Weights of a small transformer language model: 2 heads of 64.
Each number is 500 + 25 x the weight over the matrix's rms, rounded and kept within 0 to 999. Layers, rows and columns count from 0. Numbers have three digits each.

# layer 6 MLP down (transposed), 512x128, rms 0.16, rows 310-416, columns 64-127
497516503514496510535511499527498494579488494488501520473500486548472464476480493511488461468471498499512470537499469495504496507470494467517526534505498547506488519511500544527414499503512552
488486494514512530558467457523505521492480503521507501502474547539451512504496486524462515467508483463520498507525541493467471507506498498516492526502500499502460535485472516512487505461523518
490510458562481535486507515476487515485504497545463488515507506494488475530506514500531485515493518526484483496516538484508504476493455492514461511511502490501482518503489483446527439502516499
495501485469497529550499525476500504496511491536497488498499539499494539505486484516521501540487486476478501537528470455468495504479529506438526529541565462512509561456491538496511516488517498
529474540491490461516507517475525514533506482449477526518501449545545534495449496444483500465489457504473523474528507526509503478548457530524463509498488470539453542475469486515449530492520503
502549451512496466479522545530486487493581513472520514488479489535537485498496522486513498483442517471469506519479516502452447498518524521524522487518493562496480529506504489490497523512515458
497491511479514494486464508526519483455538487481525453503501498506444447525477447512487475468486443468513460521475499485506497524511438485494494470503530529478500483446475512513518511481537516
508505575480480471494530464500507553468543531471502502523553506509489484450492432488524493517505516473484541515478509472493483452497459466513521460479529470496468540539470490509516472487491548
498502488496480526464563506517483535525472453474504479453507519464515473525534500529530542488484530459478477484574463498487503524512488519496521495440557531520498535542520487494482471508506500
499457487500481534532463490535507509494488494474513484491462497455506498526499506508482521507498510514543509515482523505531494519471517465479495497494513493516450432540509522487514522506491496
535502515526546521515494485467529504499487472504536535493488516510490540502466471511484484491501523520514455503472508497498496525496498504479566488551478476518504487499518499539484502497485511
531472532486527520523475486490442509482492544469523478537505506456499447499507495508522505466507489468501448524515495488489472482512490474532545513506521524499480462505440501505523477467518518
504536510542514546478463513520531522489489477523503498491473506455528512504509456492520480472492529512467524497505545535495518494523494558497520543501517467533483528483521528501483470497524487
467518476498510462505499490505469537536521515446531478489469501503492486487496506532513518477494466507477551522517463495441479480511465496485495496496538474516517487455427528492493453489476472
501491511504530489504483522510511538529510495487475524488454500547482503471502493509491532511516490517492527496480466513537528503463495476493473510501451475468501535502487504475513540522490500
525478534506477510509480485515470465511436502523498473494516513472505509502507471539508491496527476484453448564535512524527525507504498472472467483437543505512487536478504545489480517543510503
478505474516485495519493524484517432533501511541537518518487479498499513534513462478483518522487498534497531493521493515504485457535469516457477476472509547539481533536475494493502495523466541
516496479498537492510482508529457472441515463534530496522489491490488507487461490473465481514474473491560519478508513532486483548522545495467500476450483478547489513470481489565504510487528531
508462466497491530496483536478510481492504537506494524529517522517469511469558468504555486457503507493514496527494484482499487497467451467482505496500497484494507500556490514488487499534505522
524474466504514498510497526507495478503485468520480474523489528483540499512508469510491512474506491532483491485495478497529486514538496504494526492482499504517522475461530466519488485513500518
494489485541486467538498476494523535473503487528520470519513494470485497479425466474495466484464486461500501444492494530528493545523427468477468496520507510522491473527523510517511482504514527
469529501490493425465470543481549470517481432528451487455521502538500503518513491497465474515523507511520468459495523502495487525501535536476532512536489528488467514520509535487516513528497453
505449512505514520480504498488527526495566516459512511533473512488479490514507509539502479509519497501505473499496488452490480546504567496482476480509504528495470518480515547520507527517524529
474516498519522477503512507456516507534542488507493482461544510510511457519440497515480515494520510503520521499526488489515491479462497529504499505596492481507528536524495521497465558526473518
559447470499541518515493510523448531478523475472479533498460502557509526460456490497508528497511508476516491481466503491459485453501481527494471479510478528508531422472524462510478495500493479
477481524496494475505512496510445482523511524497502505545492486496477509483464535456484501468490466489537507527589540501513522506515470466486515468539500516514518487482507503550494545496511454
492519483519491509492496496535521505528491515478516480451473476484478531514485526529490499489559475500500462447499550521473504524536536534495484513511475487496472489510496506491505548508527504
513511523491483504509498506544481542513484534487519456481428471482512500454536507489553492538508497500531475539503486505483506486507478469497544538490547478500482527543505491517511554481470477
479535584521501535482499489505453491500495536491498540542480512516442472445444509545515517481509542517535529494508488508499478520515475507496509499489499491490505509466526478479560555493474495
552465515495501497511427486479488542443483481501450469506532456508567536520531485459509471486521544478495487444540471490493514485537576468489467516505487490522536551471552546491538496493513503
534492494529510521504537464483491517489503501509480501515510523518465489495500521526491480485493487542515517542463494514502481563554567509461493519510533503450517464483467499491559473492529509
520487472471465475499503486499493508503496508534508520538476510497519480498527513476506464512486492510489503489501478487520474503527508491534456494534516492496508510512515498480453543452477482
521537518450538488513494509550458570570513473511535514489444508566542457511451457537499475486471451494495532491431586515494522493516552488486506502515510492477485485499508525491503471451494462
458512529563505546502458486506486501471492509478470568515448505537494467518515506502458477506483488476503483489458488505490435469509520520474502505529517544495462467493498509508487475499499504
497465514510513513496498516524537469484480480494483477497479533538469454499499488512492475523478513519528488506508520554535545530518502518487468537513489556474484498464478471499494526488522551
518499484472497481473510491489494533489534474478478494488542526450519516546511479505460488488499497508518497481474511456495529492495493496509476471490501495468530516509519505513472458498466509
502535510510496529513449484517494514520533450480449474468427476488499480519562513543470558520505516506501501509529508484479482522483508507492448454527508483455525469511511487514508547522512463
468494445507457499486515485491507457481515489468468540559535445496483520481480468479547438473510476470479539518505506506485506464516425469449521547463506533512483532488483503526516478486479523
554497566556529491523485538539448527505485533548528464490505456479490513505499540480498513485499466543471552478485512496500502501488503501498495480498530478511554495515534506528493509465499483
442539467501451533556513465519472476492511484505510504481499562445502542513517504478508484459500490515544462491503515462472514542481545448473498499534476489498523549503464488538483483524483487
529524495541521510509462503537521484523502502525475494471547458505551499461549518520498520507482509477509549465490498506495478545525513464528486485515502497488479514515486518554483488471548468
489482471490463536512488484500510462483501520492457506475517470467466511526484523486458488520492469511480492467514512486471491552482512517491455499476494489507514500487465539442510493509486487
515517490532512513494476501488521489478467473503510477453490530508478534497493495493517512507502499497496466462535488510524519510481495524533505511525487506464454420485487489452436511523512498
466538497511528514499519525518495466491499498447489497491499457527477533482575523505478485497513464544503482520497518531473510513491535497526511441498464533480522529538510505473493487545511505
435465511499518486491534559484524491516512535505508482480499504496511487510503509523511504536525530521489469487458517472488505536534507504470520477518540522510516523533519542484478467493533561
472509484493532481504534543503473510434505455535520482511520481494457457505504506489498532524422480494470541491519525486496522507499460492496506502514498475510554537481531485494563447513542519
491494504505466505520515491510504530507501510502519495484494508502489509466500512525507491509497490502506495525464506440479512547492524522482494527502521517523503525495463511478498482530497523
499525497465534514488482525522523494469497491525476515494534543481505521491491496485473510501507530500464535518524456506533527530520504472498526552488495465498507498516512504521502466484477542
511536514487527485468538544528495487467475459458538528499481552522475527484462471499462518518485499529545486535512474513495486511552518440512483474492493486443500480487487517502525538488493533
525519528520499499492460490442473515517501531492499491499496483533529551505480533509488486488501480518461503489517504499520471491539517517482457547479479516512496560487500499523472509485536511
496498486464528521457473465514461495528490476490442496472460538521487510463476512545480516493493508474501488482510551533541510513455427482526462525518545527509494510492470467514493506475478477
539492507505479521517496517530489491462561529476482467488472492512483496479486527481477485541488495510500521545510510474502551478471494474518498545522491486472517492529508470514516549494502555
508490506508495506497466518515507510523506482510476478489498499487506515505504494544499534492545473512485473508547501489505488514513490454519522545503498517506500525455520514501503490511494502
520524499486494493474520486501478533479496525468501494506519543461497533478502479477502477526516524478472466517483510497478491505424479503501544532557460491559496514502511462523530454493501464
482498495537547477509516504458477485507533495509478489488488508503501447512506486475506505501511495457477503498499501486501502491519505514482543528508525488471513508492487468485491516515484502
508516479501512511497499509468485484467498446473466519556547483482550515542500537472505538386420486489490501510499521484505516501479443556483485556494509502491427535511479502512468485493528461
461493522503516519567485477507474478466509494512467517491482507495531485532509483460512494479473467512540458483544544522536495530512480478516498468467512501470489518536493491513468464472529484
540492461532468520548513518496526433523552446470476513493482508526492461516495443557507499505511463523497503481486537528497510501488540502527475486476490454503475522476501512516508513491488508
531575523522491456495544520511497497482520511516536527513446506500520551479496520485469523517475466477502497510497512513549478537505553495495553440507517464536484466461521469561503481493524472
479484470515530494488503478511503517501451528508502526524525497466504486518461549546530478492465499523506526561497518453539535501471503489478490480481493527494484521514472483514525510528483548
532487530525443536524500512528513508508504505484482459490525524432480487538559539506517478475509494539496516480499496515492514510505466511494473491468506494512477463484511530526465476493472482
542500509481523455502491524462496499469500504510468505518483514519513469512520478505489485472492521476501487512479498478522523518523551499509491502522477483472490489493496474494499497518484518
502478528514467534470516468550552511443460462511546472506512445559468520517509497520524445520509473529539472469527506530484542500453491486529510517505491547508527476502525492487519461527506466
494509543488494512464437510492499511520500546450461491476474464520513526478501473486535478500515507502476549500515496499500472499490473465489509500490504517545498585496506507481544514492505503
503479476515502493473436521473517472497497509498511451521440493498469516505513491497528557469553536503522484497502508496545524511453484476471520486493488522499476469503501456522486503474510533
511483533490458510520540471495520487533475509520553506535524436513525459514555481501512538519514493497491499532487491503486493489511449470524490494461528482504456519508512511471476499476525546
482510494475479487489467476488499477505503491506502531525457457459526499451509488492488538489539475473481594467491472546449515532510527491505479509510484512512490489493489518467457482469526505
510483502492495519480484539522473481533522504499456514480525534510495476451532508494508521551470502512482507537469493483524550487506522509504480475512526533510488456521493483488465478513521481
490505499480544502492495504567557491507562479487485469521465452481465539567472512535519490473562509462549487553484549457491512525517518509474469526583501515515504476449483532506493462482509458
508486522568503463456500526474536514518446503485499555499526456521510500515460497493496498516522551504484540499499514478520554504553491525523573494510516462487478539499499495477436483519548511
490462521494506530515509521477497457506507546508485496507540473536528473496460510486535528488460491537490504479459496524519519518556510494449493508473494482503491519481475486507489439494486493
453488527508524489507474521514532510464472503484459493493530466487502504515491552491476530490482522505485541499510526482484484514494520520483540555552488525458467487526502545483484475490530480
549526470479516506498512478506478502503491455494488522473489520501529487460494540507492506508451482478487471502477455499489486466519507522509501484475492516489562415498514503474544461504500505
520504456524520529473522471481505497472485459470517454549505468486442503559533517490541512456506510540504520512503507526512448536511511481491543516487477502483532538475489448505522489520513481
525499466481524496502490499499507500528489503511489504517475474474500507503495493491488511526510491509465483504539445492512536488521503507510527514468518480490517531490518509490492498482486494
492503492532520523510467541523514517493523508503477481558494485489566527524538530532487513510498524464469500525516502531534490548530503470466494480496470489493513477478472516496505517534542529
488501487461543523480509488500473461478569531466493508507506522492505505519515471520498541520498506537492533516487541528508462486522480441523521520505463526523504511510512504461454470537481474
453524510498541489506485517512456456524499479495534455487469515503516519507475529471507491480458524481481477519502499464506480516514516517469511511464507475488530488490528491520489509489465515
507527561528515469529474510518513500514488497519532497490485536508499510479513467536485478477500483499523467515488520512537537532491519530525540497511507508524544505481509493554547491465483508
480469519493536492523462474539484504530497506493490451508492497495491506489530558464472492505482511537521510487528473477551529454500522540495488516525531443480485582527465489529505522496509543
504540469503506502503514460488507529487521563509549520495529490496431509510492462492516480490517522480530526537505513488532534562508535472530494518512500562505526480498505502481508515471543449
516512505485508532480488487490557519492496523517486531494513525494486482466545454504513483564488526477523506516502522454504490510520536466498491510514502534508505510491531513500468484462477531
471482476497486518576535505522523471525523513492512509536511531525547505518491502520473497529486485524525484550519510510525515498537528517504447527480526542512504535467502503500478470530492538
531512531479487458519468538528539443526478483509507512504542519532509530519438487490508494467504470495510514541490545521525501525493559532493496451521472490477480466536476497472463522481472480
453491472515531489460509474552434462468471532502493508513498530488487492518495543460471492471510481490508517530473518497543525515466489480480489420509504503465546477498436494495467533449438460
497444495527491533522520483504479544483508479492561467528484493465496545490530529511486514514503513513501473487529478478500509550508466481570449550504479528480505531454525519522501477505506470
456504463541494513554489493466479509552518493476458515481496509511479503506514516515491498499518488476535484556520519451467494494496483494522473516480525492483519484509513492511460515526489499
489491469501486500527460472475473490506471515498498482473474499492508476499486543490535495438476538513505484529524472515473438480533461517513526550471527543549519483460472473440536484476510472
485533506494549530472499537552539503484527512492521491504476515453451532502492514506512498503542487488499491545478482499524498507516465514465477506420496503532512499484508524486484478521507537
486482447529455504508497494524476472482495498505502487504467471476481512471487535524508486529500511498515496517479514497545521523483485486468528520540508507499458557494518536499462491550516466
467533473471546578518489497515490474497533483525469479444512478510505491522496515502508511519509493468523459506520540499493464516547481501503521494511522463524458546581467458538485482470523513
463524489503451501502541510497472527499460504459489494526533511460499473530458527489529478473516534474474446478506513454530515485491516569460492544536485494556514507462511542516475492514450510
483508494552554487516512465501476540521511527472537547480493463501510477491481513508480519518501501504533517520520516492498535525490541499472510503507549522461529522491500521466477509508463511
514481498499524519497504453477527483499471508490536520494506504463500486504482466499496520493502529506476506479490490472511537481508546497531469493521459537474466500498529478470482462486504476
476489516506489528515551460499518516498525533467556506494502561573487540486508520537473464529470485488445513522465503520474483520468512444459482449504473526503477442440489498552524489520475485
474534513495534544523532466489486507547496537473491502505514496504546499541463485544442521454491521536497530536483516494509569508520496524536510502480513489514545513524527495501500510486533544
494480507471505501488482483526515463505488475500475465482463486553468500506519514462473512543504433480522486514517501533486473500512518543451480449480512512505514497529480472446467473532497493
502460491484508510537465488531516452476506458493471504522535554514496510475534506472509451458477524480532458478477466521492480502486507498523542510489471528459509496495495501550492467432492498
485495515473530509503489512487534511490482487473476486526505478454521487493478525506530541465481503473464517495527466514528505475553461482502526526470471468498518621474537495529506498502530500
490500531502493520511482487534489529502500538462471517483507508482484510489478502479533459497524473537509502494537483500471497486504498472491494467467512484526490499511521513505508464510504508
502490476442498518499493473516473465466491459483511497508498469482507469502491489478478464505510520492521527535514499454510536542515519485471522495488473477450506541477481521514505457532486514
471512491511476480506525455458470489514499524539534455537470497470494497515515482510501552496506490500513513496452533467514524490504493477465577545483524536489479528489484494443505468526444476
464494493452495485480496496509482480511451507521484504494452544487495510557531492486522516501542504528474524530491522537505481494476515475483495493490514538497506480492502474521505487498488522
475536527510514517505530488516514495508517498513511496495502465512505470522481484517507536555492519480487548469498492488564452490532566541510479483516472466495484519499504483527552493488471490
491471471482498524479473530499502543523493505524487504504456509499493532474543520493540535484502479504498449473504493490489480472502513541522502511488492483516501469531505556469539515485468501
520454533527470517521494472475550542470472499500497511492503472505453517508498498522514495497500480453501491486503483450480526521466481478481491484482513465502465491515528530526512499480511548
520509521491519513507468512486466501491493468530496513502488525507516483499504487483528517514510494554492477538535524500490493491519488489456494506509538545497531513490473477487526463493510465
# layer 6 MLP up, 512x128, rms 0.174, rows 311-417, columns 64-127
479482530480497449470500508478545531503511533546490512539490465452553514485499494510525487527482490482449484503482477474544495502506497519537515481492488483497523487483498464478522506522501482
493461520486490458544517490503483517497517501491542519455498524473465522502507513499504495488506492481481477469501541461502471501510521494523540508482528523481538498491480449529486482500480477
496511501496542504464481531501483495471471538520482488518533493520489506477466493460484491472544526480531536541488453447535488541485500520509506509497507479482477492529508537467520503554511558
523561512446493503522533520501440529543501505467533504496502472480550491523468543498483532487482521529467532485492503500487515511545499471490526520466488495492504534422539467517486503497511448
473472522507507514529514483496430497524475501502494483489529488452575499501560509506490519429509519487554485515518491528507514471520511507514525494500469516484468532495466460497463539538484481
473516476510512482511525506509519549517512518517519513470517490543459499469460490470502490511523532492557523492488481534490510515471536520526474489499515492517506489544518476467486527515525565
485540556515543479491517480487472525485497504495553521509510458532505512498454564533463507508469483513504502508531490471528485529459519484449513507475485484476478515496457511515489467447508520
490474479497508448549491527519542510483508529481547532504508524505483451551478548547481520493537545495504445475483507466469491485518508478526500465519516483507460488495519460529499535506501514
499515521452497430449503501551527559486499513511516460442525507505474511484545506447490495513484495527541490514534495522511515507520523450478501463495492496480507533450482487506480504538544506
504517513489487495520525473475451496520492514502459512486537498513441468494499504528554476468502484505506522488526467533486488467526498492523484469451499477475509488495509488509483522422517512
471523510517492522535517514476463466509546495502540501499508489509470510489476532522458507521466493482513470534498496501515539502559500463503525483519452511430516561464518521542545544499510512
513479514505493517503525513458491526528472505445501502523501494463493521523477559529494471524502524538499523447522515476525507483504530531550444511547497453490490497488520495483491511516487519
468536499534528498517488505467504542503464537521491521465489503525546508513492488527474491495513512477499512462495495506520492490504431496501509522501448459512512484476464545529546505512472518
508525535483480482526549473473496491539492517508484456514475492503468523492520537499474427498520479516537494525484517507510530507467500489506481526478539496509516483494515525482495479494497487
500494497478518508527519477497487546504547527491493543499487474526531449501469509482507572474506515499517492455507508511467491481522487500515557506492493493501487540465497491513512496497459525
495447474504509461541459457512476496478459516481539559510508501526547578514496527565506521524511451504527506536489469520457505462485513487564520521530495498453486493498472471547485486466468516
476444475520518507526581447520456481450507471534480484527460518553522520473457495501458499498476482485501511514472518475510512497478516491555493470509529502496515469505469523550495541544496479
485483515558490498511488494478505519514529529486490476498464540499540479512468459465472483519510512500492510532523460542487469528453500490511475519512477472469544480438493466539516517534533508
482543506478525498516498504501477487505501534512486508492525496500484515507508518504509514489439433522507521503482504505465544461514466522503494494522529502511478481518511495505485498501478464
514505502508527540484484473489509530477448504491506477515492509475523484542490494511500490472509508546481544481489520513517446517492517541487492544486492462457496492519522488548487514455519516
488495541511476445533413480464547500555472500474498493528469442504530520523545496513471503494497507530542514520496461517509503505525517512527497484487492488457495563521523510508487529508522459
473483522507477503513506543519468521526467482460533540459480528511506524503480498530526481484488521489484502481520540435506513533511498470511495508551555495470519539500532495473535512469503461
518503479548555506509533503445526483525509472542505494475459522513446484488520512494495493507493499467519511535475504489506484452544522465488483461515479507491442462503444500485493483508447518
465490479550520460503467509526565484507499484522509499448487506508482514577513492526488474512519486462481540525509513458514474467528469473462500490510496474511471517519517483480531521436491505
503507509462509532505502485472524511541482491472512484519494499474505482479525523501527505483465512527514504536489495521504527540461518529508494540523542479475465462526509494515538513511459477
523499485483475493484545517511489485507459456518471507546500506499538519527496457493469523503535499506512493474494520493490506478510496531464498553500501493430497497489503527516550496466491530
480491525477507505490514503519561430478480523534537501474521460490497466546457528480497492479515513479533503465481481485519502499503507488506499532541520540475485503510497516485513510487514448
510476501514519465462498475508498477518478545523548523515504459502488464527517487494501534519522504515474500490500497465504437504519487491508536513491484465455466472517523536542526527473513519
496512518440492473499438498470545522539515548489517525518468554490545439489517464544455497509535466472543520523465472495521484463541482490528484474527454497427444489509484456545527488518495536
505507516501502478503511496482497515485479510532508439517522461501479514504489514548509486521498499486514533526478496515451547483581513521464497466495488497485490506503482533490541502540484515
509506494522506490566497508511481459453487478487515488529490484471478539510463520475485509521525514516502504475475512492449517509522473508505517491499552508507471505485512523478495495512508488
520499472504521440533473545483514525479483503488497434484493516477493519457488480436483473515524515471524511495447507479541496530528522510565406519526551528497496571510489479563472513484536500
478509485502509502493531471519507514529500519476523490474500475503501493531521504480517504483533472482506493496507506477506491540469519498482532501515518509475479470520497488480492454466515539
482483508453505509497507505493511494494495487490492549479503495524504517483503487497533484513524478466467505493492469474509473510517497498493475529521504586484528507496508543525493486531463530
491477491503478507570481540490515484490479523537537472466509504430509414480493495481449495497476454434518498497519494496512478523499545523499441521489440520481485482475518468461489491540492513
504485511468503523487496497542476544499548505507502495537479496506451581530517492473425460474512488486577517524450544504507497523522505483530486496455507496478493501505517512485507524505465497
499543543526516467526442512486499540526528508511520485484461538511483483472508508507496512474495479489523480486474508516492511510512492496494474444494498527479499432485506489494515567483539479
539487515546502452464451498496461507469508516495539528491478510502509541515471459470483511513544527516531504524532497468506510431536468477501460513470526476433497536527534489456473502492479481
522470560511511479526489497450533563475524539469490520467523506527534525495528473508472459519534493504530501515518512516540510503459513514554520512549476477478505523503462474514544459481448512
550498482449508517491482488503477474511495493513467496529534462505502559489526508515489517544462499442520508476496478543511494507515507510519491473468462505444516466482543472493478532506471501
515504534506546469531504473522500496489466514523510506497507493521510463537485496494515508501464500511513504497483508535498516512528554479490525483469470525472478504512544474527483546491500501
525542506506477468468469510505495538519477548485502511489512479529511460475496488533458513485475502558525518486498493518527506484499541432549519543559493499486497473501527498463495511500501492
473533467542530498520553505488486511480521536515509523476522482482575532529467521508482515529460505507484492453487469514533490498519561477491479514523497575478495539507546523464525528535456499
513477493525531524491537453467484534544492482500489454479494484467511538510481481468483549499495587498529498435498505502534546524476523534509461491510446479488533485481520488501445541514488497
489499534523493476498542492461483537500525537499496547482454454483524512475445460502521509503532544512509491512463486508519477527509523479492478463525482493491459508572502505471501538458513505
511521485487484508482517498515463524516499505524478487545489512494515514481535470492483512507499513521498509535531483464507515465476496517497566507505524496472517514445490502495519445518508501
463527527515491549510481500519482534475539499503528554501453483492482493525499524461525523506523521505508526500486536548463494466456546518489502476488524549503469497502490486496497489500483473
484506466550533507503515510494515494501550480482465530482511478510521537491529525542454513513515504500516494478484478479525552485510515529464481527545432444501508471554524482516554434488481471
465464486459508480494489440517537510534527488540487489500513448480527528506502507486493548531472546483547489505471518506510457530457516490533517500527440511499517480503515508497505507538508463
520494472523470504473474517457485533483535518509518483493502505518517525508551453494506492518484478535505505484472478490512439494492497482493501515505442517501532513510479522487517486503487530
541495495520474536485474488514468498454462472503460510511506538480510525531475510466492490513552524548478506495503490502470500532489468510488445512489521479488505473509521501524494492519490470
534494481502509476494504486451508477520491510511517507519489532465522461496460503467503532531484490494507514521523498446495488527479508515496502518518476488479506481486492520452468511512498501
538482506554531462496516491531502565501515463524544488515474499530456507467505482506529528470506493499529477513493518467516533480524496493509488510449465486474478468534472534481532519516484492
531514470506455509498529458484511467520466502490504503495485486518476456522504500492507513513507490534490483484487517489459499491508526476520540468484537488520535477493515507519507511483509488
514504492492490482534503504519549525513508479523497504477546525502448474476479503460474550521509538532487542534461455502529494537466511492515485481501480524480475479532471477512511533492479507
492489497528522537444495460547468514510504486484503513515499474492500516493491466501478546492524505485503479523461505494470531498482492479441459516555506475491519520523483485499493481466483514
494509474472473505506548520516533510487491450511485505483452513521495544472484473557497494475502468456516521532494442550467464488507531506517516492507452494515497494517501532468462453523481497
488536475523542491472484527535499494502528525514533523507488522504496485506506535532495540542490471462514505509487468482462531482539482489482524483546499498467531493502500477495488552501487491
498538515490525497500482467462521467525455503493519450509422508502489532505477471504509484499462494525484501521485533494471497514459541472486454535534536483505505506501484511473504488487500553
542506503532516539481484481514543471506440553480526479492500504497515467525496503495472526527464491516522508518530469498494485492489506524479501476498467503457526475549491492521490498487495518
509484517543488477544517472472508513487510514513495508499500537534473492481477488509513441457546507477470493518488516476494511512551504507455462480523516505515480500507514499523510465525514535
442503479503472459534530474525512529450522550507499500475536542565497500517454504513477490523503503512511471488458468486511509497456509498490510511498473545502493524487554541432499536490459487
495510508534510488499495475478446498539496545479473523503473465477503465482506526512472508497535482498515493491494526464516490503503459502462507475529515503501508565504439520473506457509521507
503529470496475491459463489502501555493505554509448489490509510477498514461504555480437482501459480523471527553514532524547549492509509554531449486522511477491496515514471492499499527543522472
507507515525510460485457507504531512482500496499455523491492538479506483544460516511528522518476537514524472498457482456500513504539530463543492509518477469507535451488469494536498533529508499
469469499447482466514518448513504462477496505502532500502517522498507477510469479506524520526520510498498516508480474488497487485538475482501508506508523497492496500486480537502475458502519519
519487535494483516490517529500486462478495502503474488475489494483510513472509486534563515514504515522471486516498468516508548525486551493470517510493494514477469501529492526505452516503477506
509480512546485493519507553481509489501511482463522552477520516486457461515435489486469519490488513498493469475499470538480509570505482450549517481485501490476521545440543517514505464492517504
539483601552476498535513478493519508508513549462503511518445461492499479576462502521521538456488523531524497541478496480522486477467518529561468505451462516515462511488482565465473490511536480
506512507521481482487472473476465513495504497506473529462427511499536505509543511511461524514525516443514528511532493517474502511516464559502523501524504489456509537487519471459487488499487514
504518514484517527509509463482538487513499478495512503454502472523493485508464548544457490536526521517522517468525514522504488504472490447469463502531501473524490502510505511470489494508405510
531512507489497552487496490484475502489519493512493506461473482555521498502524532543497495528503488510513520483516470495494438510449500511503477487482455489528485490502484487461524474509502510
560531518519509486517485481459511499486496531508510478520467546473537462471500465503455464491502470526511495516475522482489443497491491514444502465494488526454476535486535514476480517468472504
489486468504500494497514514507509497487481477447540488493521530511467514488510494522485488482503550461491515542491478498476491514484497506467473504512511489520502545505531521527487471491490498
493499512474513487483488438534493531514499453516488505456500441498483510465524488481529476517492532525509496490469516476494521509487482500536500524500529515499520497463497495495504453484522469
558507506504544549484488538479500513468483495501500491494525539468474478472482495499452497496511488545536493489515453489495505505491495526438501495559488522511504504488499535492488465458494529
463490517498529495529538490494506519528497469470520475481537521493511498482499483538481543525544479484470476513475459498501505511512492513525490504438479499529497501470530516518499502503456458
529493525517502507508492500506483489528508501535514501485520520494482512509478478518492496512455475530491437436485481496497496498517478497539495492489537478507524486514506499484487514486505477
492505522484500495488470509524505521481450477444509458537568502466519493523466493501506497472507502548487482476514504461532451518503509536540519464549456448523535549493490552480462477502489503
524484503489540531507526465505513504460468487525516512504514552527459534477509508531539557447541508512504508526510520484548547529514539506508542484514525491518469499508524477474491516459476505
489512505473496476537541492478506500526500467506497511458489516471478506552532513522504529489490515504530494511521513516497443485483520491498556509479490456523504490490485480497507500458521500
533503514504558456497528517503479502492468503527530511502496513469489506501521542528492507474483463470477523482516508504513456494519528509547521488477491470484505516510476492524480519491533492
544497484468504504504506475486438509515518487479526519498474555503533434515520512486524518526532467519511492506471475478508531485481511491500489455506534498437519520491473503435477494496472509
531482518468544537472528521524475479468531563455517459524520501472484439461495549527499479466531527487482491509415497495496523489479505502503431461479511526466479530490467486462460469528492501
484504492464482495512495504528508487486518518484505491525528505498475530510512504525512482491520473492506527508501506490486488506506504508501529469521476526476476524488506510474493500493479492
509516514486487457529453495546500477506492493460498536524500546485491495522502473481513544515531494501494521502499499503536462531492510504510473489482502485518484503516549560482511530534491486
517530474478474510503495489475439508481517550464492506466499491494483467438512504497523493515493456508522502524521520527477493439502523492508469483522477452481484560455512524512472482499513520
514527469469502470521500500492523522496552449508528463484508477536512492462500516473463523472483505485460482460532504498504500513490517477514491514517519488470451485476477500505503509514494473
514462510509523469477498460456510463500447519509498530501533462489498488500520477462512514493526523486513516496539510465521488492517476519502500507455506492496547567505509510475512478498469520
546538511469489464514500504450476532479531535538531507504500484525494520492499545502516506546458502458521483472504529497517477507497525537541457478486509474517493461543498501444533469495474542
503496508510536495550475518491508505465521500468511532507500500452519502504536472545488490489472478509513543496491494461509474481509494493461492541530523509544548495463514470571515477495526449
453462500519489447530479469460511506523537490528493456481492512487524512507509471503485512494464544521517494475493518488487499486533456479512566473503498481534481461475478481468520446445529512
508473491469488474523498503535533510494495471523484494476531494495497499525504471492508504495480521476490502472486499501496506482499512503492518520455502494512508502475490546522511494523470533
510503525467518515503466465503497483510506447511506489512466497489537548529498469541504502474513481470506541520466534515559541520457490517485491479459450490436513509499505503461549503493523484
510483512438492500485521508476504538495503523487505492481502495513518567510554461472514534522495479457506517463505493457528539463468503471488518486564510519500492479475523493503505501499513518
513513506469491515493534471522500551513471509501511490536479500494513525479492459499451487483478504488515512492473508489473513511455521492535513506488444427516530495486479507524487467484465509
454557503487491499520488496487513566480506510502549524472483537485532518499514489495530485501491480485493497541484533463477546530509478483540472492521494524463507454537507513454524501519485515
504528538452519470484526541510532463491496519546537538516478496496445544458480445500471461486494512503477541524480489498599515499507501425520524512507452529498507495479561472520517527484470493
494466549480514517492525477495520516495501488515514485473502476488507507534476496465498523503545522496530485476504501495510508507516487514499507491525487517506526504513457454481497521524473485
531507499523541514498469512511480503489500526481485490500489478488524509437515495525483497497496501479514507486497533482503516526517493517539490486491515488495530475521517479500502454511510493
500509501488468473541502486460462495534505517518513500478489517533525469483519506525484496511483509465482512482512481517564481480499451483453522490512491545447513454469542460481516507473489520
518501504502475529496491496502513496511511522532486509520509506490485477496482498442499503507513546556520502485509452494506453503476523546529507501504518501527487520467483506494570495484494541
491509506466521494476490493535487504487516552505497524494479454468532499480512499500456502508525523519446495509515475481549531525527506492525492552513442468454508493531576465503452506484487511
472505526499503508536464473551482514483514513493467528523519522506503500482511458477513510484518536487484558529493508507478512488480539509486502478504575525480495474514510466491473517531532510
480521476505490467529499539469497467499565482519520529455535499515524502461488535541483507502492492544506470471509490460467478517494525528522491490473519506477494499478507483521516521497520466
469483502486515507517497505498460515464501522455501506510519465495541561499447500523524533524462472516499489474500507499483516477528494457492495486466487504503491474496484564473514481491483487
502489452511495511520489483528489487539459494480494465532482490511502468534469481501493492546507499495517495536512534540490542537529512491491504491478516506489489520516494479490489516487515446